Weights of a small GPT-style language model, trained from scratch on English Wikipedia: width 128, 5803 steps.
Each number is 128 + 24 x the weight over its row's rms, rounded and kept within 0 to 255. Layers, rows and columns count from 0. Numbers have three digits each. The size before them is the row's rms in percent of the matrix's.

# up: layer 4 MLP up, 512x128, rms 0.144, rows 205-304, columns 64-127
# down: layer 4 MLP down (transposed), 512x128, rms 0.102, rows 205-304, columns 64-127
up205 104:126118135124148107105126120131128115137118127150138128149139134102120103127109146151162178116110172095188129124137129078081128143137128096171138102123119134124136129123079141130098139137129136
down205 118:129123119128158105115100127150117152133171159086133126086118156122124129128140134138094111148104136166090112092175138097123120088132122143127145126171145074142122084140144178141149085117103159
up206 091:090125158105105127144092100119126115141154120082144121142134089144097101138111137154131123163166139124163124154111090135164161112168119106140180118138122115135101107159123074151140154138132144
down206 087:157106136093162110126137122120132129092105151132148134108112131109129124125150128140166171085100114144136169111157167186174140121148109140100081150098152120108126085097108122105079117104164176
up207 078:128120143129077104143073120150122122122113105117161122128110161117177102083201162160133130161098129139124165135132148098100128125119124086130130144167117127134129142082104145132110138135143113
down207 082:146103182145142134100149119105129073148114152121122135116100132175155141142103141143120187164123114099191096178114121125142120135141115127115090089143163130099127133197132124133156127075162124
up208 097:094094162109122101106091122161138097144140129135125141122125132125078136145156141114135115112097119101152116090113127131162108107070124146114156123058122065155155131137108123128115153108152160
down208 090:147136139127136116105145125149117141094186102129115106151107113067142111108128127116136089150091143098094105190134131154130121150149089122113131102111143122132138100200110163114161104092150175
up209 089:099127187094147095096150131132125102142107133134153125165157163122110109110104124138133181117133118094137071125131162133134111159132135140136152140077132143144177156133052113133141147142139126
down209 083:074152151081103129139149132145167138126129093120112123192152122113137133097143099143076120099138112113120129108093101129152113106136163155110140137150134119134139145113094164058117133161129122
up210 108:103108129121132122152134124146145159079102140114122114160122115134127120145107123110141136178139137097148107076178112131146109129078152135101135171165102119177123152171105108127161141162159143
down210 099:134134126163118156107137097138122142102120085134161111109095114144174111120047160140076146155109125109111128117121141151150130129140133113123156146117115112127114125070101157120135113106083201
up211 099:103126135137134093084097099164096080144097104163180096131104161100142080138115159127108118174118145128121136147156151130110138164150159077151162109123115134083118151107096119138088130148155144
down211 098:125096097118174075172145143111147166123145110100114089100136147132134135110087151094129136115106153087111122097163111090153140140118152073115122147181146128111108151132130097130132116120163084
up212 102:105099148116108101101118098161102084139104125165133098131143133112113078110157131161144161132107168112150137087161105097141126152103142104166182136101133113132105132121089105165113149122160124
down212 093:137119169140147090172150099126136121170119149104113126139119090113134110086161132129146114109117147122176118147142098108147152122118153102134123120130160172161137080120139098149149125126167120
up213 110:123145149115126116107139135132121110127122093136164119139159146085121124150132148114174127114109179046175127102128175101114103167140161118135139124133108129133136175125092140125093187158167157
down213 102:122207123106128145159153125125154151124135085116141133136160114138141135105119113096128125112122109081116147149141160108108058160141131103082110145152146139119111168145134137094143143119099114
up214 107:103113171124144071117106118137072129125135133174127115133121119086068086102147173157162173144121151087145131103157117124163112133136125121143149152133127105142147127151116075124087130138158150
down214 123:090153146117094095147108144151094107113143099120171121142159182101139111102137145131071109140106158108123124125147138137126132141166111133150167127137138113164158135094131148168133146096120172
up215 095:127113123106101130097110138122124134103115149171118118132126139125110138104108128137136131153128115106137104144139108131158112150094102135141171093077105120142138167146100084136132125150160095
down215 093:112148155148105153121128121153133123146157155111157121135161138123144103135082129156139159138119138122095142141154132088110099152137120115139112111137085102112112122122146135129130116092077109
up216 108:106122134112147116114075128126118104131149094155171096143137119095142060162145148145141105134105153081147123123130138098086103145115128100180150139131109142119118135131107114124125142141123150
down216 108:159147112116145149158146129094137117112119139103127090127135122120154079139135142158104154136103113095112132102175125047128129166121120163136156127128093108159118145120130107138168147097071136
up217 071:088138143125102118106110083178129119145086161118157109119130109142107103120152097086124103146095146155138125144150100122137130145144132091123140152105091108161110145077151099149161133120116123
down217 122:149136123135144104128122152101128142111127156137174133117117158151160148150124144117120146131117126154154152137146170121169132112132111147126144139095146113103110091160146120114115156098135099
up218 107:089109135119120123142106169151153090122094130116136128131116113109149100074140142144103092121119138122130116192142133078097119121065150100162159107136123141126132147141142098120118133131135120
down218 099:102065172148165136152132113108103167096097118146103116127103143129144153090120145176157103128103125079108134162098080118119131154104115110148133100123132138138141151177140105154164154095127131
up219 097:085111136115159117087103143115125103114127098101145106149158169122121114122097139128119113132122174121157095084126160089128097126123165125147186118127115137149122117150076140130154150158114112
down219 096:137136094139172142111158161106097122124117100193102103136132106094071088119164109182092136086127121141115092116129155111128115128151131164145104145138154172140108142201105117143140152177138132
up220 108:133120164112123119094127098165144108155098141156150109136138133113120144117134156136176128148111125075125136084144136117119098148116158083122119167175118100088101142108128141126112177099172161
down220 102:146130150140188118156148108185116120122143122089148140125073142137190109125096118096120138136124128138139120152130117170159139095128116162108107128120104111121110135114127133119120098105114131
up221 109:113107146135161091074125107102098106126123111164157095118143122093110080099147167102128115126122147123162159119162164139079130138138150120138155131129150119124129124137133118145148137153153092
down221 074:127139164158123112153118132117120144111173125161118123155092131117124161144143149098141180155124115106117127130175130103147122085129126162092149091110159131122083158125144154121116145163140121
up222 094:137135136128108114085133149097117139126130075131162103123136128091101133131153135139132104139150134111156121166151154131071126123132098094113161143124132135176143138105108145133122156164158108
down222 073:107131135121121099129114119156087136094109148180113119115117136072118119104142137136116115125167136087106107130112106125155118152152155127106061122141161123147116134147099131170157151157151107
up223 097:112129111106128124089121105139121114164128172160196090140100190105130123096162117105095114142102111162124136125113141154127159113146145122178131167115097101116171154127121148129091105127163099
down223 119:136145164109135186157103117138130127133140114155163173128122131091129139108154098122138113138143171097147117125131129096068118106155151094124102114124147113121128086176146139140180178143146107
up224 097:131128143108148111071133117103140083145088098136161133134138180096116094145110146129148149137092123134145094119152178126080126150132175111157134136126105161118142131117095141123140150120154109
down224 089:112124107139152147124121125052090121126143175153151123108136156151127126129123114139107103128136109165123116111206147121146062113122114146114107126130144103127097152094176172150129111126164100
up225 080:109137127114125142138072146149137080126160118143135115179171145129133129100159131191126098127144141130134114114116116148168141120131167115133129114124120087091171138148079120104136118095097113
down225 069:132143118114150151127095082145116140119142163116105116154163175099130104153104140150119142102139113147144093109143132124121123136109160150126156170093121125071101113160119115120143118141163118
up226 087:131084111133120085110123084135082121163085153164121125107095130050114075138134160098095134183122109123151159099130109097132120134114128093151123141132136130126121145139131143171123158134162111
down226 068:138084105125110112102146150128129121145092115155121116121128099127114173105126159115085181186089131153122073124162136109135122101100150121091153165148137151120102140111122115138132136103190117
up227 104:107098121136111099127091114132124114121134134105141111124142139087123101149103134119174126140129132125203115133158112106122087114179143120169145138167101149091131146140122054160166175154115146
down227 079:106118127118117086144120129152119103136116100153136144187167136112099130108112114122132100126092152144172107098101121110151147157100183148171122135150107095119131142117115118111150115124133138
up228 101:124118157109143076117102139113116121149115128147172142127149165121131123126129146125148143145054108116171153089165155113142136134143143127149143154147111136169150160121100132106093152115156121
down228 102:152108145186094119121120136063106153116138124158121176088142129119113137142149111119085104133144153128131111096183159156151082133117148108126105149112157137145105103102148177154128120139112115
up229 086:122098117124123128139111117176160107115147137114114105136132140150068143150150127115141118132130118119143149159155144153145112122086160109122163146119108107109105169068142102130120113155149074
down229 083:151126129100135135138131140118110151097103100140087112095135139103111123127146149160125146107126137116139106132131171146128158117104152125127092158111167116108111067131162138104113117140173126
up230 101:081103145109152118114092145138130132139090111093181112125108125149125114121133120133146134142124175122146114126145140109084107147148118150154150114156033111137135132080103121168141140122151138
down230 107:087150135115129125110144098141157099158150108083126139163148125141121146090098104111115113104104117129115090146146125131127164132149088122149145129090064108166140139112091093129130134142146129
up231 105:129129124128122147110129127093120151116133168104155094124128108145156123092108137147156145124082145119129178099110128125128106128115103106136128088118124148141143101080109131131091162121125129
down231 103:164109129104092133133123102118142148138147092135116130150122114159112162147153100149059062130136072134118110145161122133103126139124138127125102151182145139130104128132178131124105122129072106
up232 095:110105130143110112166087133107100138139146156141107136107140105064111105091147125147137150161147151109174163089159093100122110114097136133122134142112134099171119108156103102153131182126139152
down232 082:119093146106129140108162115129116156166107125125139149125113111138099159162146162122158135154133132121110147170128112122156144114138120086101108109131141123124140125130108109136119133129144098
up233 119:124106115116126120134106132120109163118155143115121113122126124125117082129093146142099131149141179095161149128137110062126109122122122132169146105116136120158127100107111113149177131155097173
down233 116:152118092130191141148139129152134159188131112149112169104112106121147126142127137127148110111099126122143105093119138105056148121145148125159117160114152162144098146062124114109092128133158135
up234 102:131118137122140085115133143099145150130117134093121125133145123116140124139101145129162152090109119121167106113165135148128105125135168111147151136112107153123146169107126103148151118110104108
down234 094:162135086119108142101161141094145152185162142168108131129150125133159123088110104146140105110108086118126126131133126140046150149159116107104102130127159161155139128149115152130071110155165122
up235 093:111127125123119149108110099114128100151116105140116129120206135142101137083152104106207144130118097128145129086121145134157136129136124117113149131124113149101158153080101132145133159091183124
down235 069:146149118126101132108140116120154159061138123166162109176142152155132110124128127174108171126138137077108124135115135075050076117093127120136114137137145127104117173115134146124117125101117143
up236 101:124151171086160102125078103143115117136118131155139115135141129110146091131121114157107129127105189116124110131120136138108117125128169129120158128121106178149134143123126138122159158130132105
down236 098:069101128098138105113102151130096101126125126104110122138144115126098114089121100112136132135146075144144123107132137152085132167099188147112194150116139136134134146119152162135172180126158085
up237 096:122133152118147117123110112171119130144128045141179090130102127109112116137136166128095171127117160092118135140126142096120096124140128083143123109151155149145141144129112125130092146131141144
down237 103:106122147128168122126117113134107136159134095076136132146132114120163124082117189165097113116116146098127092131122149112143161107106166123117149108122083114125142136120129157135139130184143144
up238 084:083127169095158126136090114123112105130115141117110092160120107141074128145095151130104102107128178147154057184146108117137163120136124126155153155135091125178133161171114126146145098147144129
down238 090:150152118129150120081136117138107139098096120121163121104136125126120154138155156158078157109116169131100146068144101124156112107167135153093070167170128111109101117159155126118180143132135134
up239 093:081136149103138122115118142178123099145123118078140123131098118105077123124113146126118124162116149109149139131119132113098134128093145118156150167128097153141145172098098097141103161141175159
down239 092:107117119135135172110118101160118109122135112127131154146140157152161135129146090100125105149116134128103154148117089119082137181151170143133133127128074113132125146119108121139103130125104128
up240 102:109144145118141102110114140131132080115113146132169105132139109106099117125095135147143136112142165124171098128146138141087110187137133124164150115135142156146123140101079106138119127135127156
down240 085:090143125092136143144133102110101108135119135099136104078139114138114127093165140153108107158129134139074133129137135101174147113078145130117114133109173150153124140130119132164132156125099124
up241 110:084130131123131107116129095113111116120145142138139114126091138095119136080140097124096178118122149150115116137139153138139151107111153141106147158123152172150150139116125155111117121131148124
down241 109:118148135099141124147137109160122118082121094140080157107145072106107161153153135142157062090120155131154116132114101139131153088139165145140144128121228146121166137125139125111132096145107113
up242 091:111134156105177121098136130131125126167144129197164100141104113097114131151152133142100152130084121093152126111137147125124073154136132138117112122124141134149141162143112135130091100144126094
down242 069:139100127120063168117139159143134108125100138150131134118113142163149120126151117161100089121143168132112108130108125131150134136129140136150108142100149145132167119100153176105140137115184130
up243 083:100105170111155123129100153151139132128092118085114146127122117138053085168102119084134170106173162123150135150126101143131130153138158106132150125130083117122112133133128112120134106167143132
down243 096:146105175140148129091129080106129100117128160146148123135157176157117125122118154131095170146116148118129113150132130124140118147176056138136099120136082071121107120149132102113139122166131139
up244 105:127122178136139131138127071150128103151119088162160064120105153107133119083138111116115143142079165122159098130120157166125094146129111111115153092137102139133141123052114151127151154100129119
down244 088:105147128116148110149111102176133098092129136095127107137123133104143115128131088106163156125132142108127114118130138121037157104140160134114142162143132121122126149097121155115080134182150129
up245 104:109122134109148127148127136145136093117118127146167111133117104106098115146129141118145113152114136127151139150168100125107113168091154135175147174131068146163129102090108076138107136155188137
down245 098:157119087142100142139101120118120144136158107106116125136122108123106123143188143143112090117153123113111154180112125156104131116083148137144107138141120113127112113083135131120102135160137111
up246 101:080113163112170078102100158130106136120108149144130118146133140128116110105101122132153122141121146127169135101128150127127112138100171110126194148121106148178161133105134130123131117169165113
down246 085:093133140102153122165126155142120107067133121180094140140123130165091136105184070143147112088139153121132122133130091139157153120120153143117145134097151161129136198149163140143148150138127147
up247 126:137121124131141111133136121141111129116124107140148094121135103099148117144154131135133136133112162137101121165117114094102150140116096109187145133087103080172148101121140108125107131120106138
down247 133:073139160121156142182105094154114132143110118114131133116145102099123115129144148150133142082148143110109129149120106155113111098151181109126111099119113124136131157095138142124119189089120166
up248 088:095120149116117119117133129143146116115151107119120127165159146134124135126133137121142122135149131111151136110110149094137131143123177139134148125079137103103162123155058107126162125141107131
down248 061:172119117160134121101132090103114096118148151130159152067114123136126117126121108117155123137118145117168135127134147144112136138122114090138118160133154141074097098169169102138113150114095118
up249 072:117087099131134115131106103138126170149119086125134128111103130118136096125165170151147089159077132108147129130146153092112072136146120113107121111087110127114142114064099148173102148106143115
down249 083:141113159122126135093140128056111118092149134159119142140148139140106153113130094145156091107143116160101161138159131097141088118130161133112152143166163106158116171158168062134131139102119098
up250 095:067124153086135079077115127186128114152112122132145122162137128132109097106097120126174139146133156140168114152146122125137118118154162113171166131147122155139161173117101083109129145165157150
down250 092:094174119114133114128175147155088137105134108183106152187168116116080142095140104136170146125162108066093133104108096120133112158117148107126122169121148102117180134108116116092130142148124141
up251 118:115110132127142088140099113132071102156121099150180129127126118124117113115147166161114176157133148124134127139135128110074132139170102115138144099142077109117111112136125091158111123127106128
down251 097:138102106105124130090125104117159080173133149114146139135154197106120129151129128183121132118120144144151085169136132082135102132153155103163101153089142110122138145117098146117103138112139138
up252 111:124140125121158120126123115185124118146107128131145118126122176104124112099140144168117169146095148129132104101115132138136132165169127078159141124144103146098126115101090146110097153108122087
down252 100:104143136120135135155104136146138118148139162141112161145130110126087152119148108140133139116127180124113115136124126120145111071127111123093141144146143143173109141130127164133159168181128082
up253 083:113112162167116081121138108119118135141137144103115136089111127090086099075127143130107182149135126083143124168173142144140151131121145123133143140131142096144116154120115136154148153128102102
down253 078:168129145106135150131145119107146153145085143104098107120072099153165098094120102118118183110144108138094133168127085151136141132092102136095140119143101124129123131144153151095120154105160133
up254 100:119117137124152123126107121177145124145133120115167086124109157129139101139120174129075102164150123140148120096100106112121142166154131110152127120129140102106147104101116107090164179117113114
down254 091:168120134133114129111122098095121112136117121102108160108104172100092141105153100115136123122142110126109114148141179155177128102115201108153151107125117146135128186137157131123148141134107125
up255 086:104132130125124117109107092135101080125076088076124085121106125147147115099134156140125099136119164149129154158126124090113167121126119121151138139191072181128137128086110120141100112119133117
down255 090:131141103141134092158141124147123107159112134137150151136143142143161150151108113161165166163154129160124143118148139126146102141153100127141139139115113128077126131132136124127124102111124077
up256 100:105125167115194117084143140126084100117106110149144126123094166094137108146131104116163112134134133142126126114139175115114125144116167175090151186137121116156182137149112162119158144131154115
down256 099:112115117128078165126139133097116130123128159106117114119103123162129126119089133100152128136146131100137087112124106124121121173129096128143122170138190126100149140154132154131105122154171142
up257 078:125064145144119119113124091096123129147110081096133098096141147119099116140145181105193148178125124129137123104162140146143127107154100069125142136136102147125079112116137132182093159105150122
down257 073:182144117113142137167125148120076128106075117139143118092126096104090147131135124168154139131157119134134101110106119140110136134147138183101129130139140151107130098209128137137135146134126148
up258 105:086113133118127122118113172177127067128122116116128140160151179131102101137152105160176113143131141141112083098158145137137118135083167111106164094108113171128146148126129109121108164142155138
down258 093:132132125135126136119145153134107143123156095172111157158118140121098155129166104113108132111097149141133140122140119091086116118154160139139093115167119166136130134102171145126103135114129098
up259 120:137113143115200130138140108130097102183073092148149103136106171116138135138133146179115153093142140080140070139138147126087096140159116116131149116132144123111127117128099155138151134129139100
down259 101:124143105127110133140149127118112088155130182125119129132139150168152137155133116126153163075128123133104090169147098184117106125140109132062145112137110081143119142131118154130170100160152088
up260 108:112130166116141102099124145141130105140104109144125131160115133114125115146146120137210120113088155107166113127138181136112087142133135111123167149153064130153146160075118138117135151115181147
down260 115:112165155109126132129130138111159148109132084119120181159132137159117121111092126112112114126108109123137123183122172120116127133119163130083154123127133163141147134118148136106133127137130161
up261 071:126132145120089110127152118137097120156125091139189103111139129118102120084170140140103120121105112103124115138151116078083139113120114088114139135128129096113121105114127121146143166139140174
down261 100:171123151116147108141119153139105135124126172081122120116116074136149120133057149121100156142113132166135141141142098131138146131125153153151155135133111106138121070134121118139157105143089112
up262 105:123099126128122112112119103105099108127122146130149127127117136119141112082123153142162155177107109125157144149171159149112134136099138118152170124121117110133144142130100067137126134146150118
down262 083:111094141131140153119137177127134158144102128152127147151121142093158124160105148146138154141100116103125106136140152160135113086119102086136167143149126133117144092133124132129173110138168100
up263 104:101107112113133121083121117161126150137145110136114095133107113120127102118103173157134150153148126089173098120121130117140077134135136126170138141147124119103158147132099101134133148136141109
down263 117:092126123112104150120142165148142133137117128088096163159162117186097136131219114183167149131132173103130110145113092132128158098135095127142120137095112120132149122143157102110139103138163125
up264 105:108135156135138093123108136154140124112123136119128132133127147097082089158141122130152130127108134081125134108125175110120083163119136089146143134109104148102156150068110163115089151121157157
down264 108:171164108136122123123121096102142121130125124089145153166142147127161125133115102100119120124119103105123157129106180097117133126169116103086140147147126099140126136086155164125115117101110141
up265 100:046106162115157122105125151159123139134120155131139125143103137116106112109102107135139129150108144134149129097158120086112106143072173119113187134158127151134168132137125109147116150161187123
down265 095:133096129155145146150120104107109138111131106137122133118093106159067143126170089133100107133119155096142121131126117130157116165128112165102119140156121096145105122090176144112112147156140100
up266 094:115110153106141092104117116120097116144132097107132114112145126107115103094110149128164157130127131095170108132164148081126145147155116104160155130162136153147145140156106124152153184124138150
down266 097:099117167167072100117109160158084072170137155157148108154160137089111089151103164138114124124136179120119141092125129095103155141159130116144149144124118160164133101117136119155122182133138104
up267 086:118124133130161123123136175104115118079149147194139145126158107111123114100137109183158106110122119127153135045145133100115085090126139138132129135166111164185118149133142158127117121168148124
down267 086:138133109108092134140138097121155100151117142074148074111123163131122115118128158142126122098100118109114138194149159107136116155156092152151122113142105110132132133115131113136152147136135104
up268 117:113125111110152102139120152119123124152114141120108123129114119063136122076129140138166111155160122097171064128160133131095099129113140125129144102152102142089153155171096117153129123152161123
down268 105:157124191136106105167085110166141112125150133136128082121100113134081098136132151137085147104142162125093120134118203131142161091148108075129115147115140109139118124144131120124135113137105116
up269 100:113124199104125121093126146139114103160132137144166109152146157104082132145154129103144129149104144099150135119136157086079065165107135136151133132111123108125160152104103120125105162161151169
down269 112:131161117125073138106143123142146133118164090131168172126140173086133133128137107079106108117136117102150127161130181099069098150149122115115125159162140146122099158105151126104104143099136131
up270 115:116103160128131096130131149118139137127101143105130151162119169126149141091123140131185121145133122134139092128162139150073095147074154127125164135117082140162146162144097099147138143147142115
down270 115:124145133117151121166108129135131144124122080184123118162113120094142106129138134100119141161123150092146168095101144116129142135102117139135074141151105160166098134115124172138097115153115110
up271 089:138105122127149133136097112140100100093150126134131115123153141109166097151160111111155137138147182113133127091138128134105089123119128139145126138125123135149141101134126146129119124138102159
down271 092:118148131131141157157162151136117099132140105104139113110108090123105130125180169134162136078120146143093127110118145125138153131127146127159149143100117127134127117050127089124117167133127141
up272 097:087100164134144122069121119175110122145099126120151131141135114091126101135106126102172132132131168073163116156156172097116123174125145116119169190131101152135140179115108141154133147106152130
down272 098:144124178098149146143153136168156142100120117140122141141127105154096106122113106106149122129163159090139160123103130145147121168074167142086136143095129171132136134111133161115156148142132128
up273 106:119137163103146116122114117124107115164137114155130102151132130125123102154125123158152137153065180121142147104129125113113108145100112114140140141132101162130133124122083077123114148137136137
down273 083:128075118157139120120112127112112093133114179130099166140111117133128111142145136162107118135148072117147126112167117107103120089106119148129160116154130095131101160113158132134128156153084080
up274 097:105131143084161113124097118185124059159133098182140092158088129094093090162128130143102116123093144120134141114124138139138114124098129128149141140123101130147161127113083121138117162142139139
down274 099:132111131152127137148080118125087133120160119096135128126137105159160144169168097176163107151131127117137132164139104155108144134146139154144117106124103145141128102141130152135138125165099145
up275 101:126136132145131113118125108149113128139108079138175116121102121130117097116180118140128136155116114126177132159128148086069142188130110113130118131117118139129131120073121149146109148147115147
down275 083:105137130130143128156086133138114108130107157136103102151118119145098111102141146150165213138116124144112122144128099142140086115120155124113117096073151139134131136169078154126134136177145121
up276 088:086120159119187101143110128134091111140130126194125121138129133128101111133115126143185133122075165096153122113129122124142094150110152127151175127137093144175146168101118137133123151126163155
down276 081:085127153104118122158147130128147122148114113112160117151135112085126127130147132124149145120131123108085127109123143101131116124127114127136142163113130131145171174093099123126146130114172136
up277 112:135120117130186101130099137127103115122152099145161094127134130099139149089138139161108110179143121147139117126143126123085134158123128115191141091145104138161119118129093099146150127136122155
down277 109:175083101108139121145119098084097112098082126102142101060145137135111140132155125132111125121149158142087135117149132120153157120112139143127128123096172146150098131151104148155153141137119121
up278 090:103120146122170070119114103181123127127116142127138120150108140107128123087116155152148134130133167124160107120127146143151127156155201119137172129120127153125135109106074096124128116152129116
down278 094:088170149065144128138153142149162136119099102159094138184129104126133159113151107112203151096126100124115135101135122132142111144106133127105090182093129160121142147109115123121156134150094140
up279 093:118110179108139116114105113135107117119146092152163107132162193103123113115130112149137133139113144085157136105129176139075083180146151135139195142121111160140134136090098154139127143133173142
down279 079:121155162092147175154119131139132130113160085130165152154175123124147128130093086131114182122172086094129103126104162145133105145133157163123147120145181158146124122108111140125153142136163126
up280 095:105120150122162056108090124138083131127124144139132111123162130130095074109110159129130160130123155113177132097159158091124128152127157142145179149155125139140122135137109137137125139130122155
down280 104:096148170131128081136120123117099108134125111153136112136125155094109103108142158142146132092092132101124126114134164122128130083142151115119173169108129169132122197114138131163135144115145125
up281 094:081126145103169144133133142142131127123142123129119162149169137131057131100175119143157126117106167110132127113140121070115102158093118107142110135126125129130137108157112109119131111176150152
down281 082:142111122131143134109109146128124137142158141162142122114082139090125119122132107141104096110147130136124172126129105116122089161125120105170136160109088120176126137064125127123092160142174126
up282 087:112111131124128106108105124164088114107130131130128135115170110099062107154120165154119163119176161121170105139131127104162130107149123133119128083128120114145132121169097078144135134172137064
down282 100:148118120169148147102122132139140138166127139096120115117123093144092129125108161166112150117123137149129105167145136133147087136155111174074111111154122103134122151151124106138171181120136058
up283 100:131125153125158100133115125150092093143155097160134139129143139127122088118119148147122160128131166108155119130142113094138102141116173101136156126181106116155151134103099131143150180111136136
down283 115:111123117110111103150133119138070119118124181151157148129155129080119100106118174146135177168108102155163137092164103129127118167140130130164150131141128089144114146113111101153125101147114112
up284 133:091113124127101116122128168138115115089104148123131132127152160126116135131123120144148136096124135143127085112151144123146124122127207159135130164122119152185152122072118107112142141099111124
down284 147:128122115160129166082122125099112159171144155120139110121120145193136116133144127163124118090105131161111122122091072131149182124089102130139143135142142151142159091142148129129117124116113140
up285 094:107133139120112130107151103148111105136120084100144100105116129118173122115170133110144169142135122101136164084109124134126101144143133086127139111108123151192111079083103149143073129120090141
down285 102:120121115127109141105134135120133147174079100125119147123122144073146113148105123177150081113191102155121148107148111132125143122147141096093165129118195131091095111145125095104144128089117127
up286 111:112125100132116144075131107130122160176112126140131062118139147133141109122125120126154141105120164092124138128119129128152117121163092101136138144129097108133148109115124092124115179104153110
down286 114:137135157134143142163099112116143128124124141155114083142128159131170153105129125111066116154091154074134102135108091143111110137139104134117155159119051103139131151116104149126056163136124143
up287 119:088114156109134112098135136159133153127127160151117116153109131095076122115122123117161144120145109086141139085162124096122131143102139117150161146108091156139124161141126068138118122149202092
down287 147:096127131142097168173125159158109163065125149135091122117129136141069129140130144146097138122178133102078105104126114119192106101124102160138153131105124153132115146133136100129111127139121157
up288 101:118106102133140072126109088109090088175134120118170113113139138117107132129122156136148127153119124129140162127159140098083112148182156090137129173167070129141122141094087141164104117113126103
down288 079:137127088112128121176119171157142163163115143146121126148113062096144126128096148169127161115160136115128100116111109117121149128161174121142128164150167147101139132170125139121137149111112149
up289 099:118124111123112122089052147147135100158111146107129106118147121128104123118094141201100092153138116096133149134124151158137131100137159111163165129107063129135146122113118130129135138131131171
down289 092:081112156121186114120120090107122111140119144149149159164140146141133134098114121093139123164158126138111095075152180108121122134121122106094128135159111106130120153169143181122099120108127114
up290 105:100111145111132120103104133161114121131143123119131098149124113100104108133136144165122131115140148118130107136137132129140145112163125148202185138072135115162144134141086083108088144171126102
down290 111:116137144117158114123164177156103153139145128168143122150159136096110131162158114072111158132124186099133155145105149121084101150146109139181145098159088129140109110107138107145089095126095135
up291 116:138125112146119093092126110114118128141149110118109088099129124118139093109107160158115110143116132134129147140131140067032125141133136111163118138147126175135132089090121108143157136138132163
down291 110:107115109111122112146152184160134104162138156136110155130130109156131135161154105190151127134135128079135151080135165123098076131144120122082119087111146113152117133121122178124133140115162085
up292 095:121128137116142117138112162148106095115123102133150109135175154108125111118166157168149096109133140111123112113127125120142139146141166131153141123093123089136154127140094093130141148117151157
down292 106:133129139097094104134145160129096139148150115183123070132112086124113110128160171115112120176107131083157137125133098075112118159112105113125157183139145133188132133105098123146171114132177139
up293 106:115119126099159094101123114148137145130073126160162145147106126093123108116101120103187149151084151095140117141148163143107139215145136121128155148124106136133162148136101128134151110097137095
down293 113:124129082128183170176112133180147132122141136079133110135136148141134130165141114111096097138128109119081130120090148085152127091130132133115109169158113136101117134082148151116106127136109103
up294 091:124148161118106098116116156153110106113131124171131132165117106095085146103132087143138140116128135138156156148141101155149094154082180160155132117097155126129099160159128104108090152169148098
down294 102:146154148161091075104141132114137108136118101097112097108098063139127158123072134117098143119141113111150126145116125091094125116123123156160110129209194131117125143121148133127109163125127139
up295 090:115147137118136085120110141152095140121131158143146129147153090108089083121075153144111179129118183107153136100139130113141097149114178134158175128127106125143140126141102136127125139136119138
down295 104:106136134115125107134130153130125118123121124115123116132172113073089132116163125190176160112139132066149104111103124138122129120165133119134138156103132167129128168132114115150180161160108147
up296 096:087137191114151103105108140122104121166119096190142133167132117118087122136112125114154119144090159088159136107154161108100095133105149137127191156104132129149143151141094115118085138130151138
down296 098:114133154115114153150135117100139133095115107146149133135136129084160136122181144151127139139119118132140096092093122103128145149138097116166126180123147105093124137128130105125131151121075100
up297 108:144128141114151110123149118131102120118148106118175147116143088075108080123118177121114169105138138075130131156128146113100119119120116107176121111109140096125118108084120123137116163105137119
down297 097:149120131156154131100160181167141175092143126131108139120121146092130134143144104101160130175108130087146132150142116126110111109091145104127117149125113118168092095114153152126118129143099106
up298 106:128131156108175132096132114116136123162115124140119098149130133117110108163117141158164162132098149100127128122131127107086091164154130088158152156158112140151129175116090099118125125118126136
down298 119:102113132138133100103102126117075135105156128134134164115120159130106112136153154135096107150072136109120116115141162125129155080113125118122126128130160111116174114127150155149133142110110164
up299 096:151137148140139131127121116131126133117117089138117106119121108105169102143134120107165127174097170129127132119135184106101119143070142139121122137154119137097145155157092133122154115132132142
down299 106:163147150127099131125123136089103155108150124145090100112129076172087121127161128129167134115160102130144084113130135132110107145109152169112105131115164074109160101159135117144122153147141163
up300 103:116120136130124119096136127139114092136113108146153069106113132116093144121105187122116145108129127062141141148116151141117110111150121098171127078175148118117155136082108131118136175119101121
down300 117:131119079142170129126122131133137171108113138124108164145116113123136106091116161119147054165141149141117129108107113097142117149143119107134158099144122114125094095160149130105137144172083143
up301 097:126125144115136091095121139132124098097076119121188130159140155095122102132124139096135120180113130124154094129161149086096166141140155116162142122090134136122165111139109118126104126124201152
down301 099:121070086140177101132124169129081136114159138123143122101138088106107144151155137083065142109145155128131131129173130136121121159136138124168083122180127127153108114109135168154138105135104114
up302 089:128130163121161091151108120170118152163170112150146103113066136079118140123148100105090119137103132143147153124152117138142161118150122154111129177126134133128098109149132148134082113165131146
down302 092:141130124117091138079127138129135171128124132139125164127124132137123154140161128180144138112098086108109102155117135122157159085155116113147133127133177130136153103100150105120131187128124147
up303 104:126132137150122089138128107143089112126142144152159142131178129085129089120133127160142105134124157086163116158140136098098112155140121123149165141133122129115131134101113103137136154107141166
down303 071:123175120152087127150138155110118143107117170129121126114108144077092095120149112140143154122144108132073116120174128105101121132117128144106142133106141148149135120129141115131147155159110104
up304 111:076116136110141088112108118131086089118101146143138103137150145096111095138096124156135147123145182107152102097146125115157121146146162154166158130112105153152156138154102137136129127137133104
down304 118:089147128071148116159132155138050128119150134159093156122127104106095107102153118177118170114140137122129100148116104143144116125102131134131137119097170150123129137155127103151149125153146145